Weights of a small transformer language model.
Size: width 96, MLP 512 GeGLU, vocabulary 32607.
Architecture: RMSNorm before each block, normalized queries and keys, capped logits.
Each number is 200 + 40 x the weight over its row's rms, rounded and kept within 0 to 999. Layers, rows and columns count from 0. The size before them is the row's rms in percent of the matrix's.

# layer 4 MLP gate, 512x96, rms 0.6, rows 174-245, columns 64-95
109,146,197,175,243,190,230,175,230,163,207,222,224,198,182,267,200,179,226,202,215,223,129,173,170,185,194,195,186,195,164,145,217
102,211,207,215,257,165,170,121,235,214,198,195,176,160,214,251,109,173,254,168,188,171,234,267,163,234,169,247,193,175,181,197,192
104,162,197,176,172,168,176,139,135,220,189,169,138,198,147,202,112,164,195,262,174,193,207,255,165,121,174,285,229,150,231,265,262
090,199,175,228,145,177,171,215,261,237,178,145,189,218,80,157,166,220,220,233,225,118,239,185,306,206,179,177,169,204,213,234,219
105,274,201,200,249,170,233,248,223,175,213,200,189,210,245,183,232,257,154,196,152,198,143,213,243,174,213,138,150,229,229,216,107
111,238,240,172,276,179,155,301,227,161,132,263,238,243,185,223,182,154,210,214,240,167,188,195,239,194,209,207,203,159,157,242,219
119,149,179,215,188,209,177,185,226,174,217,239,196,250,242,238,177,245,253,116,294,236,220,135,204,167,232,241,185,181,194,170,216
111,199,200,201,216,211,249,242,140,166,191,225,122,232,220,250,161,263,156,200,187,190,183,182,203,243,128,133,224,108,170,175,224
092,186,228,125,173,232,292,227,231,175,161,237,227,221,192,165,264,200,281,231,183,201,140,262,194,194,199,246,194,239,246,197,256
105,181,163,249,193,122,142,175,277,150,205,152,183,196,154,148,149,250,241,201,250,137,176,207,173,160,209,278,281,209,252,231,211
087,285,179,184,183,238,239,206,157,233,213,179,272,140,242,212,192,148,242,143,170,137,137,221,136,185,125,173,221,208,249,198,196
131,234,235,181,269,202,148,176,133,133,178,156,112,166,195,167,142,211,195,199,288,209,183,175,178,212,194,244,182,209,252,204,197
100,164,259,245,167,214,263,146,269,153,236,233,274,236,163,211,221,228,178,165,264,232,177,196,214,183,183,183,268,197,226,175,256
093,225,230,126,228,220,246,200,130,150,195,220,190,247,165,257,136,189,185,159,136,151,185,214,221,262,182,138,203,182,147,251,286
085,197,250,188,160,248,158,190,220,154,175,263,204,262,166,179,205,185,81,178,230,229,173,214,145,205,186,206,277,191,187,204,195
098,223,185,199,175,277,203,283,236,244,172,246,181,188,224,179,225,103,171,243,282,252,180,213,198,146,218,202,154,228,243,201,185
094,140,206,272,169,126,256,278,218,238,247,196,176,180,143,239,165,177,142,236,187,123,173,221,160,195,180,258,192,108,196,189,220
094,113,217,288,226,209,183,253,175,136,233,177,253,201,135,198,199,147,199,260,189,182,191,161,220,174,196,250,219,236,180,239,145
117,229,252,284,174,272,204,262,256,234,200,203,217,235,174,219,237,220,194,213,207,265,189,228,131,181,238,127,237,172,215,164,146
093,180,180,152,195,159,188,200,223,187,197,296,236,217,157,189,226,212,220,216,200,258,117,143,214,159,232,204,201,226,232,102,228
094,152,141,189,227,209,165,190,239,171,159,197,141,180,167,204,256,176,194,172,197,263,213,229,174,180,272,294,133,182,229,149,164
098,235,239,206,176,198,143,186,198,150,170,211,243,224,253,229,233,161,170,247,214,186,200,159,204,217,281,242,164,166,162,224,195
092,157,161,184,169,169,172,174,237,135,248,185,250,206,152,192,223,196,221,155,208,235,210,204,146,138,248,201,157,180,199,178,272
091,240,223,157,162,201,207,191,165,246,207,225,246,182,157,164,126,138,129,198,192,191,299,207,279,234,307,175,143,177,168,175,132
092,260,154,232,199,194,252,164,151,215,221,187,191,229,158,169,259,199,225,182,178,200,181,190,235,217,161,159,169,271,193,187,212
113,254,193,216,142,179,214,212,211,205,212,176,191,203,157,211,247,249,155,240,165,272,252,244,189,142,199,204,247,267,201,195,218
100,233,255,218,266,257,201,152,189,206,229,149,171,175,259,262,139,125,237,153,189,226,213,239,304,221,135,229,201,192,200,206,172
098,155,191,229,156,246,180,245,203,187,179,205,209,292,196,149,220,251,176,228,149,175,130,325,259,193,260,193,227,273,197,212,239
098,216,155,194,210,217,182,189,193,218,194,157,187,221,134,210,151,186,267,215,212,206,161,268,209,154,173,114,144,98,184,214,156
085,198,274,205,227,151,179,144,143,181,192,222,182,200,266,215,169,198,251,181,135,249,194,184,187,143,254,209,227,156,193,207,176
092,174,216,269,231,227,260,145,263,209,143,170,243,223,142,113,198,204,223,280,233,268,225,157,207,216,209,216,212,234,149,140,203
089,296,147,189,228,202,301,222,168,213,221,158,227,252,184,183,205,205,206,151,206,166,196,243,252,212,194,177,165,181,179,123,103
085,273,215,224,191,212,184,181,148,219,198,261,275,188,147,225,172,266,193,224,172,176,217,131,191,261,286,168,199,202,173,185,184
123,167,276,125,223,188,244,175,202,200,185,226,203,244,125,196,224,286,215,169,194,157,249,196,152,222,202,160,149,231,277,224,248
084,246,167,280,208,172,193,131,141,247,251,280,203,276,183,218,200,119,241,213,214,227,198,239,192,247,192,245,250,204,193,194,213
108,175,187,226,178,194,174,236,201,200,171,215,171,278,167,267,205,252,167,200,187,248,194,246,283,189,223,185,183,246,268,220,145
090,196,281,280,166,196,224,228,106,179,159,232,238,164,223,247,154,229,185,252,239,194,200,155,215,178,193,208,174,156,171,193,179
091,264,195,185,222,179,214,238,246,169,137,211,247,244,230,215,232,204,201,206,147,216,190,228,143,264,174,160,172,239,157,216,151
095,201,193,263,199,246,183,216,141,245,245,205,224,177,240,173,177,194,127,221,203,197,294,252,214,155,195,165,194,205,177,214,191
100,119,140,227,179,179,227,157,157,265,162,166,122,256,240,222,155,114,201,139,166,264,213,142,182,140,153,268,184,220,182,230,194
103,214,223,231,156,224,179,162,207,199,240,153,228,171,170,176,219,205,174,244,192,149,233,192,188,237,182,223,324,199,241,236,208
094,172,264,227,138,147,298,227,166,130,243,164,203,159,235,180,174,186,255,230,216,234,273,152,201,226,261,230,244,208,187,195,119
098,192,195,192,240,197,163,201,216,230,252,275,224,155,267,204,221,117,198,225,175,179,221,206,213,177,190,274,154,141,189,200,213
097,200,229,228,249,181,123,177,263,267,250,208,164,211,224,162,189,136,201,235,212,203,166,236,206,199,151,221,214,239,247,152,204
095,277,164,228,257,271,218,186,201,220,268,198,208,241,159,235,259,203,182,246,164,201,245,205,282,240,216,208,219,283,222,135,183
105,211,276,183,200,238,160,230,163,157,179,198,270,233,225,160,206,162,248,246,231,200,158,173,245,217,207,232,235,265,203,216,167
108,206,152,268,211,203,188,184,232,192,187,217,150,155,300,190,208,161,168,190,122,258,192,210,179,148,156,262,234,161,191,212,243
092,252,217,203,242,246,204,278,176,207,209,161,235,200,241,225,219,244,130,152,197,166,211,204,135,135,180,297,186,117,231,242,204
092,165,97,237,274,163,170,217,173,139,214,239,204,263,226,221,207,214,157,172,189,199,245,194,205,187,239,148,218,286,203,226,243
097,152,204,111,225,185,147,177,206,193,129,187,167,242,258,208,159,192,195,230,221,189,239,201,190,162,295,198,274,159,162,205,231
096,234,243,268,178,187,205,210,217,192,214,240,192,194,155,217,164,252,150,168,150,200,214,169,209,163,205,202,186,262,185,180,289
198,155,191,189,242,161,200,137,261,198,268,204,227,251,217,201,166,228,161,162,139,276,239,218,123,239,195,177,206,210,248,165,197
119,272,224,232,214,275,256,214,106,174,218,211,202,229,260,232,138,225,241,187,129,207,199,206,178,187,216,144,138,219,189,244,211
091,215,262,196,167,240,109,175,238,205,171,237,256,203,175,193,214,196,271,182,252,291,224,179,172,153,197,208,225,305,231,208,217
133,275,168,212,195,183,241,172,129,147,220,230,208,231,235,221,233,136,225,204,209,238,162,155,188,193,224,207,272,163,144,241,222
091,281,175,216,227,147,154,208,226,221,213,207,276,86,138,185,173,168,180,245,202,184,238,187,224,149,260,222,161,189,161,150,267
101,177,186,165,191,216,169,217,184,223,89,236,214,186,198,99,198,173,162,201,238,190,207,112,111,239,201,193,208,189,171,186,238
093,235,146,183,247,193,147,220,153,200,268,147,223,172,211,225,254,196,194,153,149,204,183,194,198,127,205,186,207,178,234,156,207
086,208,147,216,217,232,203,238,189,259,186,171,177,141,265,232,205,162,237,213,196,170,233,196,171,182,207,200,228,207,239,231,153
101,179,204,199,267,198,183,165,263,189,186,129,186,212,95,217,192,249,145,260,220,210,153,153,152,146,178,210,281,196,178,192,210
106,245,253,87,197,238,194,248,214,230,162,152,245,289,188,180,175,221,140,242,181,259,255,237,205,195,164,210,237,234,199,158,206
123,185,137,248,201,201,238,223,195,249,214,214,245,208,239,178,164,211,169,224,222,180,259,189,206,226,186,206,188,237,199,208,238
080,179,171,215,200,215,238,197,191,178,197,143,183,172,156,164,194,277,174,157,191,210,225,111,180,197,176,205,242,220,166,176,99
086,165,190,227,240,208,209,202,194,203,197,150,284,135,276,245,194,241,177,240,183,224,168,201,167,187,208,194,203,254,262,181,177
102,149,140,255,151,153,238,177,178,206,280,240,216,211,217,202,104,159,177,164,154,206,198,133,160,208,190,228,128,257,168,211,208
116,222,196,181,240,242,207,231,175,213,199,176,200,259,185,164,240,249,177,163,173,179,183,202,201,292,217,161,222,173,215,184,224
105,233,175,230,196,182,187,102,244,190,230,211,220,192,129,162,170,174,209,270,214,157,199,184,218,207,216,277,215,201,250,231,286
089,177,159,187,231,172,154,232,224,142,128,213,166,310,192,193,203,224,226,236,134,223,202,220,211,222,247,108,187,248,266,321,148
107,202,217,138,216,139,203,198,183,200,196,218,146,239,184,250,187,223,200,199,191,166,251,216,155,215,146,159,203,154,158,211,193
098,121,195,164,184,212,151,171,162,200,202,191,169,145,189,157,218,147,190,206,97,247,274,235,164,165,243,183,209,173,255,196,256
094,188,201,165,199,192,149,214,258,171,215,245,194,177,221,191,145,185,226,221,215,105,162,197,252,249,197,188,232,316,210,156,253
096,309,174,211,189,146,236,223,204,202,304,220,220,254,181,237,173,189,242,211,198,248,182,260,144,200,157,136,254,258,220,207,289
# layer 4 MLP up, 512x96, rms 0.412, rows 174-244, columns 64-95
100,193,159,239,152,218,339,235,225,253,266,177,181,151,152,208,208,227,194,166,244,229,197,231,214,145,154,184,184,161,182,206,247
107,183,266,160,166,199,239,272,151,204,171,233,233,158,167,277,216,234,222,190,229,164,202,182,190,165,228,182,197,195,198,219,101
117,173,235,231,150,163,281,164,185,181,231,203,219,211,199,216,233,201,242,227,185,160,183,170,150,178,245,210,199,193,168,176,220
091,186,201,157,186,162,140,218,213,125,152,151,342,269,205,195,167,238,186,193,119,180,162,191,238,209,162,243,267,207,129,189,217
102,222,152,206,210,124,128,122,222,253,227,245,197,197,169,139,260,171,148,203,186,174,178,183,264,194,232,216,194,215,231,146,230
119,191,209,185,227,203,226,138,205,191,271,185,174,263,257,223,277,202,197,143,167,232,171,143,178,160,136,181,172,210,247,159,244
098,243,113,228,205,150,206,161,166,165,149,180,228,151,164,240,113,168,178,276,150,209,172,217,216,173,235,192,233,183,264,204,239
110,219,195,197,188,228,207,175,97,173,150,227,213,266,223,191,118,173,269,183,274,172,219,222,181,270,207,219,122,221,174,218,222
093,188,285,157,201,213,248,214,232,164,151,202,259,124,110,184,242,249,194,173,217,134,173,171,192,83,243,224,270,227,217,226,131
100,163,237,145,154,184,199,169,195,201,145,141,175,223,185,217,221,201,254,89,160,188,295,245,229,233,183,223,253,262,148,174,273
090,180,193,215,292,216,218,199,229,211,216,221,176,251,198,182,158,185,145,257,126,246,243,190,244,273,163,181,255,149,251,305,213
151,163,278,215,186,218,250,172,182,192,188,176,149,200,225,278,166,156,236,133,231,209,283,245,170,187,112,231,152,148,206,202,141
108,121,236,261,179,212,277,164,168,178,144,163,110,214,215,210,171,142,223,97,220,139,218,193,277,183,233,182,236,143,214,160,171
102,300,243,210,217,216,213,215,109,214,188,239,201,287,230,186,239,197,207,265,229,202,230,250,161,167,267,194,187,203,169,268,252
081,196,200,222,172,130,246,287,285,201,226,197,127,161,158,262,195,198,191,194,156,190,254,191,163,195,190,188,187,177,176,226,233
097,238,205,209,207,128,186,194,226,199,228,229,260,224,123,222,168,191,188,200,133,220,182,208,197,212,199,165,148,245,228,206,211
097,159,175,228,250,230,183,202,162,235,187,131,206,180,217,192,179,285,216,243,235,217,196,217,182,154,163,152,248,192,221,224,132
099,146,267,264,199,213,192,231,164,228,210,187,182,171,219,244,168,142,165,224,169,206,193,176,229,144,135,254,147,207,166,280,157
111,211,217,193,228,220,153,242,180,250,160,149,217,169,222,177,203,225,241,247,214,200,218,266,196,216,201,185,230,164,181,215,135
098,215,287,221,218,216,320,137,202,202,192,211,133,186,123,173,205,216,199,154,270,226,159,118,197,226,272,184,227,207,200,201,216
091,229,276,171,197,280,160,175,136,218,222,182,258,200,275,164,170,226,196,194,227,172,227,167,270,182,186,140,202,187,193,221,154
101,187,202,303,177,153,245,276,189,142,267,146,187,207,234,192,251,253,181,202,151,233,266,146,168,142,221,182,200,153,163,203,205
095,169,253,252,195,285,200,255,204,184,239,264,253,158,206,256,241,163,167,209,212,206,199,215,223,228,192,249,217,179,226,222,196
098,207,202,243,231,155,250,110,239,202,182,181,227,168,236,158,240,246,213,285,213,163,167,204,210,174,199,171,282,148,181,231,215
097,224,206,204,171,157,259,237,159,198,261,197,174,185,206,227,196,144,205,149,231,197,290,200,184,122,171,179,91,168,170,146,200
099,229,226,184,138,179,185,254,225,270,253,294,227,211,224,294,203,197,242,231,177,254,149,217,137,228,232,154,186,170,285,203,214
095,211,177,152,182,268,181,106,219,231,239,197,211,192,250,167,228,228,160,204,186,207,159,197,163,134,271,174,151,176,226,225,197
096,236,98,196,180,248,177,196,225,179,196,113,230,229,276,178,248,125,153,163,192,196,178,195,248,230,218,212,247,250,212,158,174
102,255,120,187,202,183,156,254,202,184,231,178,214,150,200,145,180,180,180,118,243,240,166,72,208,217,203,151,173,193,199,197,184
085,230,193,147,246,198,216,208,215,228,202,225,165,181,303,224,115,202,178,183,189,276,215,210,206,197,218,186,150,173,200,203,205
088,248,207,219,205,228,177,136,226,184,112,210,117,204,268,265,209,223,138,152,207,241,237,212,194,201,198,195,256,154,160,191,180
101,189,179,137,176,170,218,174,180,146,233,210,208,223,192,158,181,255,212,174,165,230,169,199,199,140,219,252,162,175,187,214,133
090,253,132,170,244,232,184,216,261,227,121,265,236,205,213,215,166,209,193,113,234,201,216,253,176,146,225,191,222,247,216,204,273
105,163,233,197,246,142,180,211,237,222,264,251,173,234,191,194,169,175,215,211,243,160,276,189,237,181,181,161,174,149,143,167,139
096,199,272,180,239,172,161,179,223,157,201,210,214,217,248,293,240,131,189,226,200,174,199,258,171,203,263,265,164,200,186,175,204
107,193,220,224,161,166,188,175,233,206,180,239,186,149,227,204,147,215,217,220,203,178,209,208,158,186,216,230,203,234,183,311,209
101,186,223,108,193,117,162,228,199,196,167,199,173,150,225,178,242,208,165,155,229,243,239,216,185,191,239,205,220,239,188,214,223
102,171,139,190,234,186,196,106,230,195,237,174,196,220,174,225,183,235,231,137,207,196,199,202,194,260,149,184,180,246,148,209,203
096,132,143,189,176,146,197,218,157,242,192,231,173,131,179,120,237,214,112,158,258,183,162,230,192,156,223,207,191,120,295,200,155
097,214,209,189,137,213,204,159,217,203,252,146,195,248,134,161,165,266,214,187,285,178,148,233,217,162,267,259,222,223,204,181,229
101,184,199,220,224,235,113,129,207,171,227,221,200,218,240,198,254,237,185,291,269,111,209,201,191,197,190,296,260,188,189,197,167
090,183,185,161,232,212,134,183,158,170,162,221,232,233,219,191,205,227,179,107,186,169,194,174,166,192,174,200,262,230,162,168,222
095,197,157,182,226,171,165,218,156,174,182,200,194,207,275,246,230,160,238,216,178,250,196,151,188,232,163,250,224,181,244,200,150
094,258,143,166,218,190,126,242,107,163,257,265,137,195,192,219,212,235,240,153,208,229,226,155,219,144,211,203,269,203,269,146,216
103,194,226,214,155,174,196,205,225,230,147,263,223,242,173,215,129,191,260,203,227,168,176,163,223,208,209,83,280,211,179,181,219
104,171,224,144,241,190,186,267,235,224,262,182,207,198,197,188,155,98,188,218,179,265,172,290,229,159,200,234,148,256,217,163,267
103,193,249,171,229,208,191,235,161,220,210,272,151,242,136,187,203,214,199,197,203,244,148,281,257,183,192,228,204,176,219,183,211
097,233,112,141,165,231,144,142,198,224,235,229,218,228,245,156,176,154,243,228,174,274,222,276,159,130,127,203,213,167,173,178,265
097,211,243,128,177,216,229,187,180,213,160,161,143,203,211,146,166,258,216,311,205,237,234,280,206,165,188,115,149,219,269,248,219
093,202,156,135,233,143,207,269,240,172,163,207,135,212,134,121,126,201,190,210,238,181,235,159,141,257,173,168,165,186,192,160,214
093,267,238,223,184,232,140,183,238,197,190,225,224,172,192,189,182,259,205,134,246,156,216,166,231,233,200,154,171,166,160,177,250
124,236,177,127,170,164,174,230,196,206,217,138,240,224,208,198,202,180,205,243,265,135,144,138,226,148,280,167,208,272,204,210,241
119,215,211,153,231,152,199,231,210,209,217,179,298,238,227,132,184,287,222,213,237,242,231,184,149,213,226,242,250,200,159,164,175
098,170,281,163,192,210,192,205,211,189,186,201,301,243,295,221,169,190,141,251,157,202,111,279,155,176,204,241,220,152,233,239,208
128,228,225,173,174,211,163,248,162,165,203,257,262,203,229,222,211,205,214,163,227,158,216,252,197,116,194,122,265,271,152,198,222
092,172,146,226,166,247,214,189,265,174,126,164,258,240,179,159,215,228,178,146,256,166,150,247,226,165,203,217,324,163,186,166,201
100,245,236,213,236,243,208,101,212,132,203,174,159,205,238,193,181,198,186,201,171,186,199,282,229,238,180,211,164,196,240,227,220
094,228,132,227,238,218,187,180,162,197,221,157,157,223,258,210,199,208,176,183,125,216,189,226,108,176,246,274,235,250,208,185,252
090,214,200,163,230,167,111,214,167,175,243,176,182,213,287,246,156,221,181,221,211,235,180,158,281,147,97,210,160,180,208,187,233
100,197,163,217,206,186,162,193,134,216,227,156,247,185,270,213,210,219,187,228,215,191,206,217,113,195,140,195,183,147,206,203,185
107,229,205,87,255,199,141,206,197,210,210,205,202,239,173,194,183,149,229,181,143,209,217,196,203,212,220,205,245,228,240,217,140
109,222,180,184,129,218,170,134,220,218,153,200,202,201,254,195,208,269,242,223,201,186,154,218,198,196,126,254,296,181,226,251,273
073,184,168,220,240,210,174,222,208,162,232,250,261,255,197,240,179,225,229,191,247,170,218,228,175,195,241,128,161,205,213,167,215
080,229,206,169,181,110,195,185,164,166,187,276,146,303,151,160,265,177,139,171,220,218,224,239,186,134,226,216,207,154,173,211,201
093,249,228,193,144,263,157,99,184,217,207,219,125,235,216,167,186,240,245,232,159,209,204,232,267,184,216,179,200,318,207,205,190
108,212,267,179,206,243,207,247,184,215,261,216,145,143,163,213,194,210,189,278,242,141,287,250,241,232,253,179,233,168,160,175,212
099,253,238,207,188,187,234,171,143,209,180,171,250,266,159,212,248,177,262,246,71,190,212,268,220,253,187,162,132,194,217,222,228
092,184,262,202,229,152,144,137,225,207,221,154,236,191,128,232,207,228,118,137,226,229,273,210,175,236,223,197,131,179,149,194,190
110,191,232,182,190,132,216,145,244,165,169,230,194,209,197,213,183,182,205,143,214,175,305,196,172,210,194,254,283,196,190,262,211
100,163,165,235,210,139,157,221,192,247,120,300,175,200,116,221,189,196,143,194,249,165,262,126,194,199,239,203,218,239,216,274,223
108,177,186,163,213,153,213,173,168,154,219,183,170,298,180,247,157,184,199,207,207,217,178,262,150,242,217,206,195,179,259,163,262
# layer 4 MLP down (transposed), 512x96, rms 539, rows 174-244, columns 64-95
100,179,155,194,233,195,264,217,152,275,190,238,239,223,209,145,180,229,227,155,221,202,190,174,270,192,125,133,185,203,163,201,189
093,215,176,156,173,278,218,192,122,267,241,236,268,184,211,210,278,165,141,227,203,190,207,250,253,137,214,158,256,185,274,261,281
102,147,209,216,149,221,243,230,217,171,207,164,223,168,224,282,245,206,237,181,123,229,169,231,203,253,188,202,194,187,232,229,188
101,222,227,275,117,145,192,224,256,281,161,190,237,168,142,289,190,173,199,210,166,186,215,212,211,223,157,216,220,158,204,262,173
105,221,177,164,174,142,157,188,194,223,173,206,228,262,187,207,180,241,256,187,228,160,170,190,321,206,231,208,172,214,159,209,230
101,181,152,177,184,222,250,234,199,243,229,224,251,266,166,200,172,169,165,186,206,195,209,162,289,191,166,233,157,200,214,195,225
100,214,222,130,191,184,153,194,127,298,192,166,193,171,185,270,178,127,222,223,152,175,256,226,192,161,183,200,149,239,279,193,135
102,208,192,219,243,244,260,212,206,188,240,231,187,156,300,149,153,275,193,156,189,250,177,163,163,189,126,122,287,173,173,178,246
097,271,304,175,196,144,220,217,211,209,180,159,206,252,213,253,193,175,228,143,237,165,232,175,208,186,191,200,206,126,184,200,158
098,240,116,225,148,159,179,188,158,275,218,155,199,231,179,136,196,167,190,187,141,258,154,261,116,186,146,255,200,158,149,157,190
100,127,162,274,171,159,143,199,255,145,179,230,259,218,210,143,137,211,156,201,165,200,230,226,273,209,228,240,228,202,138,217,171
111,164,256,163,224,225,221,259,167,224,206,182,152,244,191,194,180,176,160,157,235,223,221,181,230,208,188,250,142,228,125,209,171
109,180,279,202,180,231,194,186,235,219,161,228,170,171,200,198,207,178,219,200,271,173,191,195,200,184,236,190,195,184,245,132,226
102,202,235,183,211,199,197,230,163,217,254,211,137,197,280,202,177,192,235,159,185,278,153,214,207,136,129,184,187,268,216,134,219
094,174,140,177,154,219,220,183,187,233,260,207,283,102,209,168,247,177,129,217,199,247,140,256,139,172,170,211,197,163,275,170,208
100,181,165,242,219,225,256,243,218,253,225,242,233,224,196,161,205,164,232,222,134,215,214,202,186,264,217,105,161,202,233,145,247
097,209,209,222,196,200,220,158,200,127,176,139,121,168,157,118,123,176,188,306,181,192,182,259,213,197,248,237,211,158,222,214,198
105,263,265,176,141,188,177,254,155,162,176,172,143,165,179,216,224,148,230,275,161,303,137,226,298,149,185,173,212,242,212,213,209
091,164,230,146,251,221,192,213,247,241,196,161,189,160,152,170,213,228,167,219,189,176,162,269,97,192,233,140,144,105,135,146,140
098,269,212,209,246,139,163,210,260,180,246,238,112,193,192,97,250,183,217,181,197,152,188,205,230,179,164,242,130,292,185,239,237
096,210,218,200,202,213,166,162,216,156,273,182,276,271,252,181,161,228,191,226,237,172,187,122,225,137,221,173,185,223,211,244,247
093,167,206,193,249,182,208,170,131,145,190,169,239,169,230,138,220,223,147,157,205,232,231,219,179,178,221,204,160,103,138,252,217
094,243,194,162,204,203,194,264,218,222,239,258,216,201,219,211,247,126,146,164,231,265,164,200,175,212,142,207,230,190,247,152,242
101,259,117,184,154,174,166,255,199,189,228,179,219,182,172,228,166,250,167,141,222,202,164,164,232,242,169,206,244,237,217,100,144
105,227,235,222,118,239,249,244,180,172,182,155,193,195,181,239,213,195,255,176,211,200,235,141,292,138,184,225,137,246,245,126,156
095,128,207,250,216,223,225,217,187,221,193,236,196,183,161,242,267,228,177,210,283,241,260,178,252,253,276,148,181,202,223,183,146
091,206,223,184,138,181,151,171,238,171,161,193,165,249,208,180,262,186,173,206,217,213,185,170,133,159,242,172,246,202,221,250,158
105,198,204,184,222,188,238,212,253,193,193,222,300,218,279,152,182,239,180,153,212,253,214,176,171,241,238,186,287,165,281,249,217
098,241,171,144,189,206,218,182,215,189,246,173,166,160,184,198,170,101,129,107,207,192,203,107,177,208,240,284,247,201,187,192,147
099,231,192,160,203,213,183,215,226,230,170,235,220,212,164,276,148,252,219,238,183,233,149,130,233,153,178,239,204,167,193,260,179
097,202,236,230,131,132,175,197,188,184,142,197,196,203,154,229,169,234,234,190,179,110,191,204,198,298,225,93,269,233,192,183,232
109,166,179,113,211,207,228,210,189,184,206,206,224,244,144,187,199,254,237,120,166,225,211,265,180,201,253,214,231,236,245,206,175
092,194,192,308,164,213,229,219,184,164,148,228,199,278,175,145,222,237,193,212,207,204,169,205,122,188,259,140,190,208,257,163,196
102,167,216,216,256,189,201,163,208,170,176,221,200,167,263,247,174,261,216,187,175,236,169,315,176,227,187,197,152,220,136,218,207
093,165,220,194,207,153,250,160,173,176,220,255,163,176,258,216,238,229,240,192,159,174,190,166,135,248,208,231,177,232,151,213,165
096,170,191,169,136,257,118,255,230,244,220,227,227,205,195,210,249,92,203,254,179,226,275,206,258,148,167,210,170,201,210,253,251
091,162,196,225,239,239,191,143,179,202,196,234,233,223,216,188,174,273,196,220,281,246,195,190,169,286,109,187,206,174,142,199,219
105,168,228,177,216,252,265,215,165,179,237,137,224,237,174,171,193,168,176,235,173,210,156,191,226,195,181,74,181,161,206,168,211
101,223,160,206,271,197,192,161,202,190,166,161,205,130,160,296,203,238,223,233,220,174,155,196,237,206,186,203,116,189,214,226,158
095,137,160,238,200,198,247,183,248,235,212,119,104,164,165,222,167,194,182,129,171,172,160,194,241,177,282,215,242,224,275,199,158
101,173,227,116,203,183,213,280,160,200,165,194,180,235,227,215,132,153,221,168,228,189,207,185,213,227,192,200,241,247,166,259,145
104,194,278,169,227,208,139,195,177,190,119,223,236,169,220,207,273,223,196,221,223,199,207,144,201,148,137,182,242,184,230,239,172
098,195,287,137,213,220,104,181,191,227,155,278,210,196,230,207,245,129,139,231,209,246,210,134,160,123,234,219,237,245,167,177,185
103,188,224,225,131,239,313,168,220,152,184,100,242,243,208,217,179,185,208,140,191,235,209,236,239,246,231,156,204,278,149,240,209
104,226,262,327,187,172,277,203,246,218,192,209,208,150,197,176,210,138,248,203,164,147,243,231,178,196,170,185,258,219,206,196,184
093,221,288,278,158,211,234,156,175,157,184,202,213,171,202,165,117,167,161,199,177,158,166,209,179,264,203,190,141,221,153,186,148
099,190,137,193,165,232,216,213,235,125,154,217,231,176,135,140,187,173,210,191,201,186,199,251,155,145,200,217,163,185,149,262,246
101,295,199,176,191,237,150,215,160,170,148,178,206,204,162,167,192,169,136,228,196,139,173,187,132,197,212,252,226,244,239,230,184
093,186,157,188,182,147,132,218,164,162,165,215,251,149,217,232,224,195,119,167,172,167,198,246,230,205,282,174,128,251,233,169,200
095,170,275,151,116,198,191,219,239,301,210,222,242,221,183,185,229,223,174,128,188,206,196,166,180,266,171,177,160,288,200,206,105
094,235,282,157,169,178,168,164,194,250,96,179,183,199,220,170,149,218,215,202,249,169,148,223,208,204,163,221,229,229,132,213,217
099,199,208,293,238,135,211,141,233,176,227,188,186,155,208,239,162,202,205,134,142,270,242,225,142,206,193,159,203,156,210,180,178
105,180,187,110,313,175,135,230,205,204,212,217,145,184,172,174,213,165,188,205,250,192,149,191,263,153,210,228,206,218,235,178,176
096,155,232,152,224,201,130,219,209,180,116,216,185,236,162,172,201,192,139,219,177,149,207,206,278,179,188,158,171,271,188,254,237
098,241,213,130,229,197,234,184,104,187,237,271,218,220,226,210,271,177,222,158,188,233,192,261,233,146,236,221,293,226,99,185,298
096,233,165,252,225,208,175,273,246,225,207,198,243,210,185,146,104,196,208,146,268,226,212,201,203,256,179,195,327,220,252,153,203
097,184,154,143,236,229,151,261,219,150,259,187,166,163,224,250,216,165,174,193,189,231,165,197,224,135,208,181,178,219,191,245,156
095,187,230,202,203,179,155,227,145,105,185,182,223,245,133,210,188,190,213,268,283,225,230,165,229,171,148,152,172,258,117,240,241
090,218,170,165,180,170,232,201,209,234,216,255,228,150,240,268,241,155,211,185,209,179,128,180,201,206,184,179,229,211,243,266,206
099,249,264,202,246,203,186,156,239,83,188,102,212,173,284,187,200,197,176,235,203,171,242,248,207,242,200,274,185,119,170,222,203
102,164,168,207,190,150,180,204,196,240,239,221,161,204,220,255,247,175,283,165,235,134,126,129,144,222,242,192,118,222,219,232,190
100,174,237,163,176,154,232,187,168,231,185,213,242,122,251,212,128,178,198,159,273,232,169,225,215,166,159,178,252,258,212,250,199
095,262,217,182,203,184,219,231,209,275,120,217,221,126,213,221,155,178,183,160,126,161,164,144,201,175,183,282,178,264,233,237,241
101,211,231,255,166,299,197,217,238,198,167,165,180,193,203,242,165,174,183,228,168,212,188,187,183,133,168,156,168,272,253,185,230
104,206,188,146,263,141,134,230,212,280,171,136,187,212,192,182,208,223,279,171,198,293,213,174,253,206,215,201,278,203,239,192,183
100,169,242,158,239,224,230,260,230,163,214,211,181,189,222,146,192,182,171,120,214,175,228,172,163,169,176,211,181,189,188,223,172
100,196,161,234,136,212,257,170,211,202,212,196,182,233,211,191,212,178,145,256,164,172,245,263,188,218,195,191,180,186,200,169,235
103,179,213,230,192,241,270,182,222,239,167,200,240,191,92,286,190,286,210,215,196,166,237,133,189,202,169,185,182,183,260,157,190
107,130,227,219,246,274,245,211,151,209,218,216,273,235,172,185,182,228,160,194,162,116,152,210,196,182,136,121,201,220,254,203,199
103,236,151,180,216,171,206,197,145,221,216,167,173,137,178,223,154,262,234,264,299,148,218,239,211,301,205,189,236,223,167,128,175
093,194,89,287,216,232,142,256,238,153,201,167,216,224,173,223,166,288,193,171,222,194,179,177,222,235,120,193,156,234,194,193,186